From a checkpoint of a small transformer trained on Wikipedia.
Size: 25 layers, width 192, 2 heads of 96, MLP 512 SwiGLU, vocabulary 30281, 22.7M parameters.
Architecture: LayerNorm before each block, untied embeddings.
Training: 641M tokens, 8285 steps.
Each number is 500 + 25 x the weight over its row's rms, rounded and kept within 0 to 999. Layers, rows and columns count from 0. Numbers have three digits each. The size before them is the row's rms in percent of the matrix's.

# layer 6 MLP down, 192x512, rms 0.0569, rows 22-130, columns 384-511
104:543517503478477518499545507547512512467515519504505531502510558471522506487509510503507510483528532501545497548527556463517522555527466496490485495503520514522518542536459476435516523495504490496505467464513544449512553499515496497512482534490498504510538519508508542542500502502517496492486478513475479481544515542497499487499542531502490473531546518527495528532507564507498469511501
100:495483503521490535516535504504518485497493530523468495494475506440457536480500475521488487516512497468469509494509508433500483467518538509483475514467507453462491520497525473519519481502467511512484479525492521525503463499496471522505434502493504491492504448474500513510494519527518494538448436557494532509465510497475472514525514559525474507508459501497499515513532496475491452499498
094:480516518521503505490481491514514509536471493523511481478505500510468490510491506531510504456529455483458494537540448493555479511563489500487509519488475538497513473496541513493531483516485524462505467500510523504465475493478495543457534513518537460498495470513494495457509492436523491481518515506554545522482472504543496465479500484499541571453504496497478480492537498532460478449498
095:481519529488472496525507478511493549502489495523547509487505501574480496514508519495522490522460540560553514501524508510497487476509546523471503497486508487504522492513497467493465532511482502549523527521474463490500500449516523500507506510495508473528485515491479528485520536538495480511539507497465470472542465474512526488486497484518508483475498524499459507490517510488510500508506
100:463478488491480486506500518520504497549496464464489480533498527496492480528493477535545479501483512438483474525491510480469484502487474477527506476538518507485501474517549521512498471517495506501489469497497499480507473454442486544511501496507533501517498551506493481489536447496502476503485473531508541451494540455499498449503512509481510498484482532490496511494503489474512489477490
096:514533512524496505528509502471493522478498523579502491453480523523526467518502530503507504507531460479479458490508522506556490520443507512470490526488508484518507499501532478468505586536506478565515512538456505504494527501500511541530503505538511501504505496541503514478449484526532488481469547478541453483475466482504509476547512455500500504504520519510472474458471487465502516507517
102:541524492495447499526485507492509485511508562482516544521483525490542478528506506522500493514504513494492491488476492541481544461479486502533506476505498500538512487478497478495496519477475466472524497488540504560454545534463437463499536532532494509457484491540503470492516541519481510492493507473508486525494508508491514510545547511497507533532450536519456525499458505532510475439450
100:511495470506445478541483496496462506472510477450489490528480502468485507490488495546495448464462512521531500520502532501501517472504547482473460530471439468502515519481524517572491473489531516505484494473459513521541497495508514482494506496494546476517465496500497494557531539495515496505515505503510538503500572516526472468484543489507528502548470487468527492477500487481452522461486
098:460482523510552531479547533496490490534509485512525556480505476521476503479562481478487535487467473513475509504457487503505517500508534527497472511514473508504512523497469504482516483510480468524472501505506483479520467490496513504508497479489455505498523511484488445491495513485508497506525540527516520502481506492509503524502489473482492509533481494501566489506510479500461481547507
099:511514530490504532485499527504538506536544468512506529493480459491483465486496488500496496538507507516483493491478517542467450491520462488455487535518497465456497533558502516514505516505475478470482493486513531472512488448511481499506479487491496517478506535476553508513517495518469508535469485518464520499522506475479488511495514552488499495511472513407520487516519525504494522488478
098:493511461486536472536494515529509528483489546498524502456501519488506545460468483487505522494527482535501533449518475445519478532527534521481530495511515454490525482511454452496494510509488489476511489531509496484538548484503520470454490486450532526490479476487514503513511529511506484518450467506490476482472476507511509463499506474495481529482450470489463506512515462486512460482491
099:461475509514541512504519499504532467508508515501483489503502482513495469509483480532523503487499488478482485558527489501534507460511539497486537464518539531523518461513495514503476486468479510556564516504482529518488496503497471518485513522520505514534549479494492538483507486547531475487488505483529455490509503541505518507502474528549490446489476517498534474517519514489493520513490
104:482497548484511457479487463499541516462531514538490493518482506468523503462474527509482469444484484533497519456471456472530504487468506556495526479571467547538527487516532469501521499497516553480508518531455483464514508474525512532544518525486489521501475524453511509480501492462519507496468533471478451521496450489471494497482500536481500491494488513531489488523527443527481513496482
101:529535499533538495476515487477496461470518485508514506494533470510512472491485502494526486485486504557538440482522525452509510515539512550527510500506529503543533532529563505524521499507542518479517562500527511468462490494496505513430491534499525478490505475473528483544509478506484495471525477506509449487510507502483524526486506523493446526517475469507489499515572505563498454449444
098:469495509492498509489460532505500458479529490503487542517471478468468490534500504500491471470567485507476501498496509496508534542512519532503556489516533516543527496501526493517505543487463472491535513455524500475514438533487509549484497516497487445478539485509507455490496458497461503513493499491474509503502505542517456506536467539492506497491465490483461476503503517466529457479538
094:495522484504536561482504470491476486505464481508530479514498482459504511469519488521525504545489477495529430516524466503531460499495530474452521510483500481498502471438546527525515479494476507538505495490506507475512462519505462504491488531509490464453504509463516459475485462515528491466526487458516484492493512510512530477512519496494499503512461452456508487534499486513488485485471
096:477491491498493512475507494498470524488487515462535483524487517523531511451506468520454502453467473486504497544457489470492549514543516518494511485517498495499488488513524461509536507510502511489497545519564517524506540504486520482502540460486526487558477489522489493487514476442511511541514552541526519507565493469490490466460454464524507512523474496495477527478479529490538471474504
102:538499473488543538460520508482510504523530525493550533511495499526504481457503489473505503507457500470473500500484442489494541508495463484495474422512513506483484523496464464481474508508489496536508498486488552542478496511558519486559462526489518522530495516494464525471490505485471516517459520431524498540510520466531497486481461483480530507501495506518552506515473475511468484493511
099:484478523505520515502485525446527467534491501463526484510523488474473517514454500470492503482506468520516419507543449519513466474479497528467465524483496470477494492502473501500470567533517513503546483488469505455467475506534492543508510528513507548522533463534478466498500481492518521497488492479510504469492491559496501491450480472486493482460502465461529502516504485507504505466499
106:478520470474494441520481475488487518463507536567494501493560499505476511527546483526488515483475539516535533458476527520483470492470483501529474509513492512542532512452507506489530517489468488453482440511509515518542492522496508500556476485505464488432477505518534481513516481483503501510495496506451503487450498517497507513492514490482537472536474521465522510540485473512515538515503
098:485530511517493529474475480504533503445467459535483541470480529502523491515479486528493512507457480534490512476465495459453488468471473502454492472496509517470501496476481498468467516487553480492513462500485486520513504494504535461457511505479574517482502482526497567485513482533490517524451532524554481510477504511526496471443512537461489502506532486470487469504469476476483527465506
105:495550549505482485498459501506457536516477509554537533502521454483491531494541486491509525459461502474476482491505476463492485564492478488504478481493492501490471497561504508547515477517505485497492506464476494540502524469425504468483499488512539490543502527535419515523532506522457512475483501512481503493510502469537510530540517499499521491498538515481510471457481483509487518528486
102:539498495485495450478526495503531476520466527494522525534489523535534534495512490512506522444515513510519476462499475485515457490508515503479447544531492500482497484533490499474507546495476442492504555543455530476484523486519444497491500514489486462504508479495507506453489498475529469538469502522534490524550503533496489537514473544523472527501482531506538498502539525552484537493464
096:527495491499496519450470519519478502497517468467541488485504445468521477511467474498467490507529508496512533485482511498509504506490510506465468488511501513526541516439451486497538499444515459477490530528479519534487553484495527477504495459505505477486436487473481477469455481507530506474539485487500475487501477528489510476504491493485458517514508558516478468438507502468514470507497
097:517476505467532536471522515497510530494507503512527456538542497523466509465517482525492500520539479503506482468489535520502510497479508503458528537491485472499464555490503492484497509514510488488498528477507476492470479467476551513523494464479528490452520495517497469471494479504531531517484512510507524478486501482436507493493519587508511492500526476534532501475464530481529504548460
103:508482462493468510483503491504466473512482526488483520487485481497462546510453483481489517520502510505472522491515524485505525500544499458484514504498516446444488515497496493481532508527512501497541498524535516512481556552500461514527472504464500527489551512517463528504506509485486508507496507530503496466513535518497478505473513487513472529508479459526499508502509471550535475519526
099:516496534501477496504480533469516536544488499476499516488474502516482498471536499506553462486432511548543481497499458494514482500487493504508502488509525520502496488535497472477487507539522506549494561468512489515498534489559475492485487521465535543513485513475539517517476490485551546558454491466505494486515501488485455537505516515493549476540509532468568481456472501509461494512477
106:490481529476482468520509496446487483464497496533480519552514556520501516463482494456507488532517471513506493499498526538481513557507491479479544501520467465474519461483510485499510461462471472500511503494539504528553521513527488526530491453516454457523506528489488459485478514504462527497472499467486452513521524522462491488515549535535508506512495469511479553522490472506488506514543
097:530527494454481506476524502505484486499521477476522519480553471512488521470494543510477535538522548469504451525537504465488516511492498487494536536460514469478518535510516553517516556489498509530473501552490520455491483499514505452459493575528508509510528485518482462536493479477500540465502498498488486490488482548439503480489486515458490503496525524510571531517521523517528508501499
100:523483481466452492495512493507521468517523468513476498516467484505432484529530456475499515482490441485492514536491475489513483470531520486486527515475484476527464526494512516469505506556539466544500472507462479511562514497488529470500504465546497466463496489492511485468519502529503502501549529539548501512498447502486447447471525500515520529512501521508487529498535436523527488481517
098:523489452484491514519502504541517485515487475528498546477444497464535499475500534458530481498463517504508434504530475520455517474506542508514504487521523498501492472464537537499494458469485534494464517528518505491512463512505469504484551497509467535521444469515500486507536513491524470495516475490509534502504520483489546528538498482515475505498492518523500506502476473498490499527524
101:492515466516501507509508495517491490480474532503517478497465497571454472522456511512507485524510495477539511524489524492533504492489526499499505440511524501517477473551482461435461539477497496494477486507551576525491495520555459524527487565478521493508525536495489506538477519466509514529521455498548502513514476503514537460532510492515481553495479541500546529519522517527505521502482
104:511526492514506511512489446473500477479462511549512483512490517459477474502506515513478457547523498538519479498512507506490562481463506514480486518475533494546468495481487488491504446482528473445530474451464517511466491492467496516524490495534502510545523490530489502459511555496477470526450491474533515498492479531496457506517496450469515494508494487489490530481484447496479509494514
098:512504495535529551497506512535499444486485467504452482501493459517516464480486569476505516494512512493491529537482503542513483499516503521499494499488501511527489496506485478534498512563556470519460526508503494542524543518482465470494484496496499469475507457485521501474458494549513488489530460491456520509491519513492488523492493465506504526517532488504478516491542492502535463502439
136:493500445504518486526461513474498520448479529490489508458500495513552482520476502448490511522535509537533525479508502478472535502467517456520461536493505474486488535514475525469509524476531525484454475510536498480442509534480486496485495490500472517479499525542470538500486502488473514484523497507508509494473521521443566496463505538530496531514475488472511473454504476540502486447533
094:508556479513509490503491510519523492492462476454487476512459441500521495505506497498502501528526489425468498535487506516514497462497479479521507469497505539514448489512550519530493466492515483489519492504471487492488501512495498485502462467507525495516477496488490518495462507467533509508494445475482498500516539463489580497473505468505495534505529493509507493520457543461491493476493
095:489511477522524499462518520520510450503456533526468444533504449528478530500529489522533496475504522456532525501561497508511475517483491512527467521476489541525515529467465457517518511510539516485525497516474499481535485510495514501485497454500455533504493517524515519454467505486523514481462470505483576516495462470512510573480446521480484490458506494514506499503530473478552511508538
097:523481515502496482469509498483508491555491521536524523520486459440487519494493491504493484451480490484478504495522518500495511472502540479468505479497497494528514473463522510474480514505486481493467461527480530551506498503475498525491504526518536491469567497501528500439492477533537471497493484510510482476481494500555430535525495481498501531472529457481476489522508546439507492473452
095:517442495461459502520518513495514498463495457538476489515542467518488526476473542503502511490522520445505552476511475475455498479478458482516452486532485493468515521495506489501530525488531498485490466510468493524497488530449478536510505504512537506512520517508531536533479493524506498459511499442552554511526485538505529502484476464515486489490528501512505496485496492476485532513514
100:504493471525498479529531525493527517502522506464443510449471515450487486558496495453494471517504479545495538502497508490499527421488462475476520492479551475489470479476487498493467511445499512522495492456448505516488494501502488483517498455496471505500487525515517525492486492460469455480482516487458489496523519495517525507526541497513508491511515496512527489507459522511504530492510
097:467510487512511503498506458492525496513456489473536506503536477488522530570478512512485472506488538477502501478528453498502494456473494463502497496462475487497476464475545516501473448500515497454533507445472457481536506499531494475478477518510502490514467466482508493524503520460519546497489496476471476484535523532525512470509467501441481486539579486505513508482521516538475566532530
105:488550517496506516518480504502501463548504479507468466524493522489485475495546507527476502496501482492510470499511502525501488469487501540589510508479518493484528515494516496494511550499534492500511514512516493534436509477459552546483526536512506468484514497501507493516465442518508505517517470479499508468521538506524503489514526459499502492482487490505480514495492476498524486470460
097:537481478520454478532501541525481498532493492474464501557495493516474495537456483524513533508525474509519543518486511480569520438502494489545461475471507472485516525445509484518534470485510533520520491494495504466514515497521510524449488512529526526523514481513442506460514503487497486511494422473515515468469486509496494488463481488502517479532499477475511514515460520509517501521549
103:524467505506499491452543520484453541487506470514484510524497536521490498468480503462489538497496485459491529512519501539507528519558481500448479538524501492496484521470481510471504466482460471429506501509505530489502544533521500514532496544494465530525501488525527499483501517536486452508550508514485507467489519549497454493502461531483495506494504448485449482515468493529530510543520
101:514514518498529521514495530512462519481502529512516528472522504503469529518493505495508500464502498483502451495496517478522461523479495506496478487522525512503515515525464558490485451525554512478486470461484471539485458474467502502468540484510524512502464544473477473512479537451481521451504538532502518437493478499549530494476519440482460530495490495474499507504506528530487494493514
103:513504474465527511529517523519478497515516524538531547519519466491501512484525513465542538472473520514486449508491482537498504528499499477482529468504528498474500488477525500473497480529526527511512493507509536528409476455513496532500475485518495483502495493514497525549498453468478524455515533529539501535549520533523502506520443504528506505506486469467487515458505441473484484493504
101:482499496484486512474520514523486521486505492496520518487501479498517531499522481465538552517463520543492509454503531506481470483477453514480497513507509493462494479484445489505518469525550475518531515511560538445555504488503506463488473489485493513531494511453459472541497487495517504484493479487483494520523491493497471492509480549473492471452500516503494561519483494479490545516517
100:527495491503538480545501470508459501515488469444525501455488503468479482529507531550503484465515473531503503538511478505513509491536493487488508478510474452524513468489492532537515497517483505495532498548497499554511528491509492471498493504475476524462467456507521510511459458475498529480581495543474524514544529504515508481522501464494504500500527510506485509496528505536481495509469
100:481466511494482493461458485506521490439475526515513501504516503486503497514507504475482518492509522430540498463478512510508506530491487489491520500502512491470498501470535533517512512492479482489454466512458530524480508501463484513503519500498536521526479514504519491539513539500498457513483478517503478513456472497476471533485493461501535508505490502474489530514464542507482473502480
098:480471516520490531542486457485458525510447483504529512457472486517532471504489495507499494490490501524508506526517513535502548518509515534508536481489491479537495460524469510526499503483474484519463526457501529524483516542472481479479500469518520510497488493524475500484504479485517467480500525452520454494497484507512515489498448492488498488513490468514514472484455481448520494504478
099:524542475519462517500488476481501501500493508475511511478501488498506512484513486540483496485492509519493487543501515507479488464522505482479490465495502507479470476475460478478500469526496472506475474457477523504506486522502480522530499501513496550493512480535499549479490528523468500523547435524478502490511534555508491520493507501571474525525515478496510483479520475510479473555493
100:502526502551504477512453527500524499525470502495478455510490488518485478511523491517513532476491488497509452483528523514510524497472495517507488510496506456477479514543517505492515506509474485538504477486532512513520502503500467502510486495495472510489483509484535492520505495534526550495534514480497484507495526521518525440462473456485532469494507464497478540497475460503473477475498
096:490489504529470515526488451443500488442508538516497479514521496484498496521523480511500504498506525511510519547529450537480505481510480532499516499458508518522486493527492523511509453504524469480493472510475506490443475516536495496516488459488485532469525523487480528501536487523473495467490497484464567528467512499504522508492509467497474465488520515564534505486525450497529474477549
116:494467510528496561509485511523517513514532519475516473510448514499475476483510502522496485559474480529459511512491506500563499481502523481526531502534497493498477508481495521487493448504475498535497503507515479506594483473500559490503500465503476491514498485475528502536493539461512547556531494472519514480490470517541503516488561488494486519488494510552503515553516507477485534540517
101:465490497463463521542449511527482527515511495524528476497486537509485484493488453512528443455532541530494450482552488474505489494537518484496494506471528480505486535494528508468532509517494534508518518472549476478514487473469495526506510503495484481486454450467484516521473520469478520494496487502509489461535490505482483514481492552485538499451526471500464504458508539503497564516504
094:547501506456478472473500541506503507523522503519499520485517517456521540523479518521468461545491497517495474512490497518500500479538498500451494500489505471479500503452528496489501455509492489498488499487489471479484474519450495493483488483473502483489491504545503495460530538453470528520483505493511496520515520508495481503495548514567520513542476430546514535513495519502486495469513
108:450437544487504494487491539523514512534498524461498470469516498542491502500511460508507472479509470475480560516500518535456484514480504498447516466491527513464501469517518527530545504518483548532519474494485501492506475491498510477514532505478466440519542450536468535529493515517501513507485517500497463505492522483514520507522457513562475485516496488482497510495519473486510501498540
099:516475518484531490552475465471507493495510541551505477473488477482535517493496500512479531470520483518544477493504528508528470487523474480524481524498519459528489525488511527485517513525500507536499568481462506483463490527488522457523501514489541500515517478509452491493494483480518486504512487485541539501493502485499528483469526480523512478478422516501522527523497493481488496476454
100:502490508482476498489511493450513490506492528496446493517518505531468501463510506533498519529550477471504494506493537528484524539539473534433540508474486498540531487553499506491478487546466484516490459508508474484519514483482484498501509537510514506490450507434517466524468467470518502521500522473461503547497475535523540496508506490459455520504533531503509453515468507477496487508511
089:475517481514504494493524503519508445500471478488498501473506514510519526506508503490532467541523502487441512509516505484494497502492498513504509503553464459476479514506502506522510517459488515494527418455538502480485456509510505524470441499515493519498507517470506538457505527487472501475510546506520514502487515483533526553482454497483474509539490521510468542513468535473456520512532
101:512476523507485488525539492533479519479512505455485454528461483507511503493478517482455524517497499499516566475476496490521519518503515497519474500474491537515492542460495497524524554564458504524494499456523444435520492475511499483499471508507482529482487493524506525492494477522552455543487497520513523500497461476485496522515527495490511494445511552493492475538516494479496546490504
103:536501508502489516536496454501505525526507515500473499464495459537511521541458549498505446502505512477500505506572454492485517481514505500485538496520465501481459507496532493486500473538515510455481473468498462528468514480497473480478498519521506519519530520504492482473525541498468502454471527501486506516529526475504468528484472539473503493532420501478503538462513508512505505511499
098:477524489518502464506556498470488535447550491524499516475483551482460465502523484507480559479504515517468529482496521487525495497462509468492507475469492475485502526509479476503484460505529516485525447476495472485499533505464482492484476519522453533511471498509495491488477487526505493528510496499484475464479529496521494456498506488479530483460515521511468532499536495545488509549516
096:518495482546485455490444471487499492523518506472500505550477495501524484517493488480505464529493499473533526512492521494471449521498516487501500502501488453547537526509454504517491490519484527453500535470484468452457492517456551489510543498505517507523492510478481508484503459471499483525476513501495469500508476496533508469545541496493461506522492534466528485501545501528494474464486
099:463504513518511508515494463517548531506515490471472508546496487530508483577521467459485499514446531459497518573498523465497461498486551536499465517491471503478491517476483469504495515419543512489500483505478518511528500538510540461493474506486481481501459485495535519546506527472531517474498527480507499510515476477496485494507490517499457444461532482472508513492523503462545489517475
092:546520517540530542512497489486481498451517514571507494463493504510500525497524480513461482488503475554494522491521481468496488525464540482508479491525480550524506489507501449526494494482535498489520483538452483565527489506500513519504494495484494478496517464504524545522488483514501499436499479511498444448516509480474520521505529490515509520466486439487495487493473492500535476540547
099:511486519488473498478464508481473550489503507509520548498495492491484523479504478501507511531463510480540501495510528470496516511498510477538464527507492483525495506508507519466521488507500471526526487530499470516517534440490484504545491500431537483493498554495496505509504488505485499517529543530488488474455497493509520499535485464514493539525539506474523491493486512473542456538524
102:538491533526521534487482489512501476563491535542497479499492487489485475517524492497480474482481493473488499499492469499467505478553499505478482493498520459489492488535505512517515502443483517501453523484494466515520505459525533461465516480491501498448521483492527517505509485507497478462527513529462487461480529499535478507508450498516544491503490534462495447517505516504542493507538
092:519504502471496479520506526488508524554511509545528517498498518501504526530497480508511468424507521495505470472492500419492504503497560492506559498468456489489505498491458535500508476504510500512492433448503488499512527485477513512483488510545521496472512487465489471462505464486482485485501455525467495506495470506501504516535527469538500505486495507470473470539506487457512521494485
104:493484499479483522514461489529466464509479455537494513504549503517496482490427457484504529521468497502509478490529501502547486499490512510560481429539511507565467507502528525491546534470512480538512521465507509513434503508490466531490518536504517515525467529533539506484510496483467529499510501492464485543513498517465507509506480469498549459514538504525496509491511497484486481468505
096:486525510507503525536480538480497527529507497570518528441542517508530486514505510495480488494542527495495507516507489481503475488502522471459482505512487510521519481507506484548462509539496494525501523546520490484511496512523478489515534496489487535489525520526491518495497487475525552576501505545526489471504490497488525473488548501479500472529485506522519517483478474520467502526506
096:486474510474521516476538489485496514483508472491505515534508531484485466546472516452497504515508497525465527487459508511464520541501493500492491532466439520501492500484503525476502481476489488504493504491493484519495569514507519460553516495460491496468511481513513474528522470492499527517462482473516498573480461562474477494472487496460513472503501478488481465508490457501526466504526
098:491520476484513516489502504520475501509505483472489525517519497538497529487489514500494521525509487475536558507464479505528463510487510507485522476520497534481505486510488482495503435511543455526490506506533467523521455531534503481498489473489457526535487450461504482530503516486537475518482560570492519536511472506433456415501494560432521489497504491492492487527483513505483480496503
099:504534527488512430481499514458466500534488489501512479502482490502531476496485530492525485512479467491514508476507517499455494515487500512479496506532508507518478499490488499559506527514536521495539492461482463493509515527512498511530477478487532524509520480488515472531464458494511469470504537444537476506506492468440482541518511493494524507497496448503521462488468467501490539470525
092:470497481529484499487463455512509537462485515474504498503498470469494494483516492483498489536493518489540500478504491499480520459515534504559496488508477517485497514479529528556504498542479497525476504497487521501516480456506511453467511496526493489513474494488475520534499500489488489478493504527483480441484505457458549524531499510508504518531475523483495460507535496452497523491506
094:499534525483492502513506471542496508526524492558485524491518498478510523475480496526467481469495515507498474496539467486435481472466492495507539498516496515533505480522499464502465495492514465487502531497535466488533523514463505505471526502539516497518530501508456507511494527458462528502508482519448508504507480510506531536522504519482544507546504482532511509486496482472505521510468
099:499548501544521492482515522482518526489505516479488528483518537473508473504501512476499503481521474511509550519486524480480519511516485508494502483481448510472526526489514498447475520463467471529515470531497508527506478517496460505501465515499481514498495544507503512491483479514477506526528491462504501544467516511532473510517532523520518503481464503497480481534460499467491467457516
100:536485495510517501495468496515503492468520496517504447511503481511460499470476520462515504512500521456456497524506465416473511501470496495506540526473503525477477478494483445526503518515509539564470500483460523523516559532491488513474564472538508491510499485500525524504480478503458490519522536503515503494489555498465486498517470530499482486492474494521528411473483485505506510488494
093:488535528439487505497495548480442488518462493473498485460509529516493468482503552534466485488518519514525524463486524463503483539520495478499488480517504470504549487499533528473520488476474516539535488494474511480478497541517535494484462491553476467506477479554496507521477493464460481462491509502520462506506472472511515515492545484502511483507494496479530513505484517535486497456508
101:448528495569522500524483483510483493521505481476521501482527474480489525460560492461501468512538503524464495471484538484503485510547457538554473524467514465470517494527508507479522477546472521492530498478461505489503480490540475460517508469508494495517504504531511482481505524516505485463537518531519504481506468497491510495473515544469517474540522579508507465476478512473514498488523
100:477458530516492496459549479465522497461513522517473469527489517580521488547506549488522490502504525525505457483493471526511481480554466512502526487548454469508515518524515520550455502470498490510478510536499511529526464493504458514475522453523489522495476551478518494487517512466497533488480525486500522496487483508508458532513477533470465491490507516462518519513515475488486512464526
098:425500511484499484540558519504525470525490488534490486487521499529504529454522491519467498460517483505470475512485487499521480521478445523537500488503470500506513533482494522482500513461499475502488476509491527483519489519465500487490517535493505474495501512503467549474530481505513507494489519491554528457408506482467493457461494498500523525496547514508466519516507465548485502517466
099:470507503498545536527524528505486548493513525512503538531516475502517501472479514504532527506527454487491510516463503506513501486494512532499538496495545482481505470471490489500481453525477519496519590526538475512510483491494479531478505471474461477501493517511522514499528506472498498503525487446526531532505505481488468536483493479555527492519526481478512499490538498497542511444485
097:537482468530425477505476526495497509496491476454474486500474526484530522507531476499452512508477528523521534468518518504500471478520510491527469469503479537522544509511542525463451510484501524500498535480517482519573483479500531512497511442519511525509519520512527474473462486499561512483499509515551486488498514500502477510464513465456506509451547509500520495477466469441488474528552
098:548485494538509519462504501465532512524505449500489529538461483482514488502520526500509480507516501499516492539497528486530531483550468456499544473518527495495476526503489475480473484510512538529489496473487537533510519487525467500501456537497489474454452448508529490460544486515429511544532469526482493535524510500455457511484515494509501477474515530510488479477473491492506504501520
117:520491512529511519530436469483482517517552535491484543506477517476468552499511510487518513513500494521527557482519504522524533502452515520513522533498505509472521527483479521504461463547540509466512524517530466450542555541465577500509471498529486482477478498547495520466484542530489536500516474523458496523475521452508493526510471508472488498477486520501514500529484504489514495528543
100:450479502498477548471524526534506466553518501492492522503481540508465462505531482513507573516501505577493478458507515520488494493482491491505524514485466502538459519504554516487514506526509482460503515472522493489477488504519505510493491541494515527466484492489492448494505519524506489492543468534508523519531502481517496498481520485514483556525481474457489463524515470521486489511447
099:464515523525517527525421509512471492473467474538479461472541535512467507551522498531507501451565511506503536477481498478490517508527487482464505467532490527468504494508475521518509426505526495507472516496516503476496494484467499510521518513466494477536489506487512493495457537519509550479518480507536495493483510508508565542492462506541479496525498491513508525530546494490515491530525
100:515445520517539476487459505516490473524439524532483490519471518534476509517503441512503474446505462517462461505495523492519485515462506487470496481519487500503533473525507496525496453512501452513474509570504474554490526482513479538509540490532493478493534518508476509526486538483508454524520498484504514480513499477486477528505562507494454516487480542518536513536539509482521490456465
099:440469480464540479494447525481525512506484449478476514516525493479503480482501510514443530479500473516499518474491552458543519488469494510470499461543484461489526512501506493514495522511541501511490540503479486555528469506527531527486503502523498462423510472506480496484515507541535488491504513485490484489472505529513421491539479507480470512460495515492455530499481523550519484471517
099:495526462500525510482487514519469473505485485475468524449549468501485458566491492435517479535543465473510468493496466476500508511547508528500466480490465483483464480511561485510485517461523532532519442517483489496495562512502549558453478503503535483513494511475467518533496486496509460478487539492462471495479513492499525480512495474550524519485511491499509481449531519476435474458534
100:560502477470481510474490493510521503466502524510446524598467486469496459503501485461521490432515534460489499486518513487500493531495495482495535499515551528496487492499542505473522514426497503498490490508533536490445474487490476521516520501512492526491515475495537481496546471490507461502512478517498475518461515537484449500477483456528479509497541531496472525506513480484492504489488
102:493490520471543535513505489497538495489517509511486499510515492510485499520494499497510520487519476469486513510485459499518461523486515496444526518515561486479517509473548465474486505510488515467493479559475503525485509518507513498472520476452519514482518464490513482508497508520506529479526518536536485499511456537460494501452480483536522518537520480519543497479544511490482495483529
103:495537532465474470497565480492523546481490483490495503523497499549470536507512492520499494503494473508529534509491544519524543506494528486500494533539489458542555514490483489506497513495446484515481518470526492524531502467523501474500500493527505484462495532513569554518502525515498521500526504506482527480492520503486511507478463510477480476481450520517477447465475485494495531519514
093:516495481506531452526471524502499486462528521446493513471468503524480482499533507474478563495474506513499519501508499508476498490539481521509491524479497522499479511508516493489516516511506573520491505523478478524466502474492477511565502528529477539494486478452518456515546480491484525499458471467516506507522511513493513495475481494490501474505535526553500492482510557470521522519461
095:470513547480501522495532518498503461539451478501553516515497544500491478499500513466561537483516495520538514481493502531499509468525515493502475541503511446488482509487518458492505512499488519511506583487496494448480480484489459452521518473526485454497516454506499486517489557507503484495493545470507475504486456545466480475521523546522503489533484511530535499517452477496539432479484
099:516494470486498482498509503471477522458512518519494534497506486534529473536484505518520501519502496550469529469532508456538545476488507520508470469472493500502470489493509503477496479500548483535539537525493507457492511428499480524503482505477531516499515536523488515506575534529460472509455511532532532504525483520486488519504531579458508502494518518482506499476488505532498488554497
098:487511524521469491538494510546517494456521516477487519499453495454525436521521479505501513520455495486511512515521525460451461476507461500483479561501499503504521524464487499478513468482491516519462511482513492515494537488527451491482468487478506484527519555494509517484542504497484473568462478499454495492471529484515510495493531468500537511540494481486512548536510514476447477552550
100:480488472476485492522519513518491508519519487508521553509507525531542468525435547509515505467491494509507503518509496558473486555498511504507519498479479532507503475514527545480512481466486470483522528467505501520540465453490490507520489516481542491511508479491506501487498504530513474509528496535509529549479540506536504545506485526480511484514444521487485502519525559471531483449480
097:476534459519482509468508460455490497538475496498515491532510510454501485481493516493498511476528519497453487534505480491503483495512478494488456505520530510526508486532466492473476485489469529476495475509498499483483465527495515522469497494440496507510504499502554517524517534505463522481541487491497506481525478535557467530492499528497553508495556487484470458487543490504470489565480
107:507457488485476507468511507452524505489470510515535565482453503483487484469493535533518503552528518529540504520502518499490484508499483478491516483492530488492491484495483479494491519503479508482525534480536521494504499521511507490505470505551499544502459509519504499456490527464484507511516472477458494468469521516500458456514514487507476504545469508484498531498466476495480477482520
111:502518489489474528505514500517521518485533494496506483465520497472500505478494504524526511514518505521508498515475555517458518501492536464513549497485531495479513510471495510514501474457532505496501486523498490442489502456490486485524529456513506523504494521543494477513513542431491520518515486508503489493478481448479500505534522483494491501445488505477482514550494479485464481515474
094:517513518470533466531540537538549521494462480509500529497502497547513511453526528501524512511480473456447475493527408465530453519504467482504459509557493471487497532496485472491490513520477479498526528544488488514459506483511502470509529475486511502512502556464536521489487534486499497485481483489439486476498519503484563436448502523495524521493519466561510507493480530504531490485520
093:512481505492499481477479517482492494510451540508525455487502509502499516480514474473495511504477506512504483496482512475459537498524521470495461531532498485500513442490500459530501515473507513517469511473502515499446522498489490487535508520481520510512499516503535494476511500488469501480544445474512537519523524516468460463476492544454492493507490541511493518463467514471560545479535
102:547512502496498408494468478505481478544528547535501540441484492476503483517521507506470489512489509527499500538528482475506447485500516501489520538491492520512489545495511519485546486508483521506479502509516502482527443501521505502472488506449533539481502545493493472519463502514492488515512519517482507489495468498498513513545498545486545481489494534505506476495501498514523490515489
102:465472486519487451544506510499465434495458501477512503500540471508515475525494466520506467505529450483572486462439503506533516599541478477514517488501490487487521447536539475477502525520502497474480477547527530524503519536493512517467504519458501490495498497528541482525499501464455527531529498508522495498531537508469502488493497477534491500529525497500469498464536539498536487502509
100:499516475518526515479505498512513528510527493485488525487438462527532504507487532447523532533514493503502487517503492481439492495510479510501487512486505500512503487481465519509518525489468558535502559537492492469466543492486477493477474487505487514478515496498490513543502481539485533486503542504459501489523487506517555515550506504507497481534498523517518549530491530567512519482481
095:457493499518483547523496523492511498462512496504479460477513490480479543451466489514527491499478498531497465525466523519477523509503519462531483517477505522519528506532501474474436508489498507503457477447519470511500493555524505494481517530488447464478467515466515493492496506509497503529514474517521469490531510516492518493472482511479493492456489477486536492473473495482499519486491
102:474442505514494515493496479501534527486524487495470499529542496464459544511482477513478492477499519516493508482528465477527530498513489469493501524522492492501459502535505551520472538465531473496480491494500523518522526510514488481489529494490533550471514502459513498471527514506508474476524522474508497521521479506502522522511505484490504514473554531518488495492492499471482526470484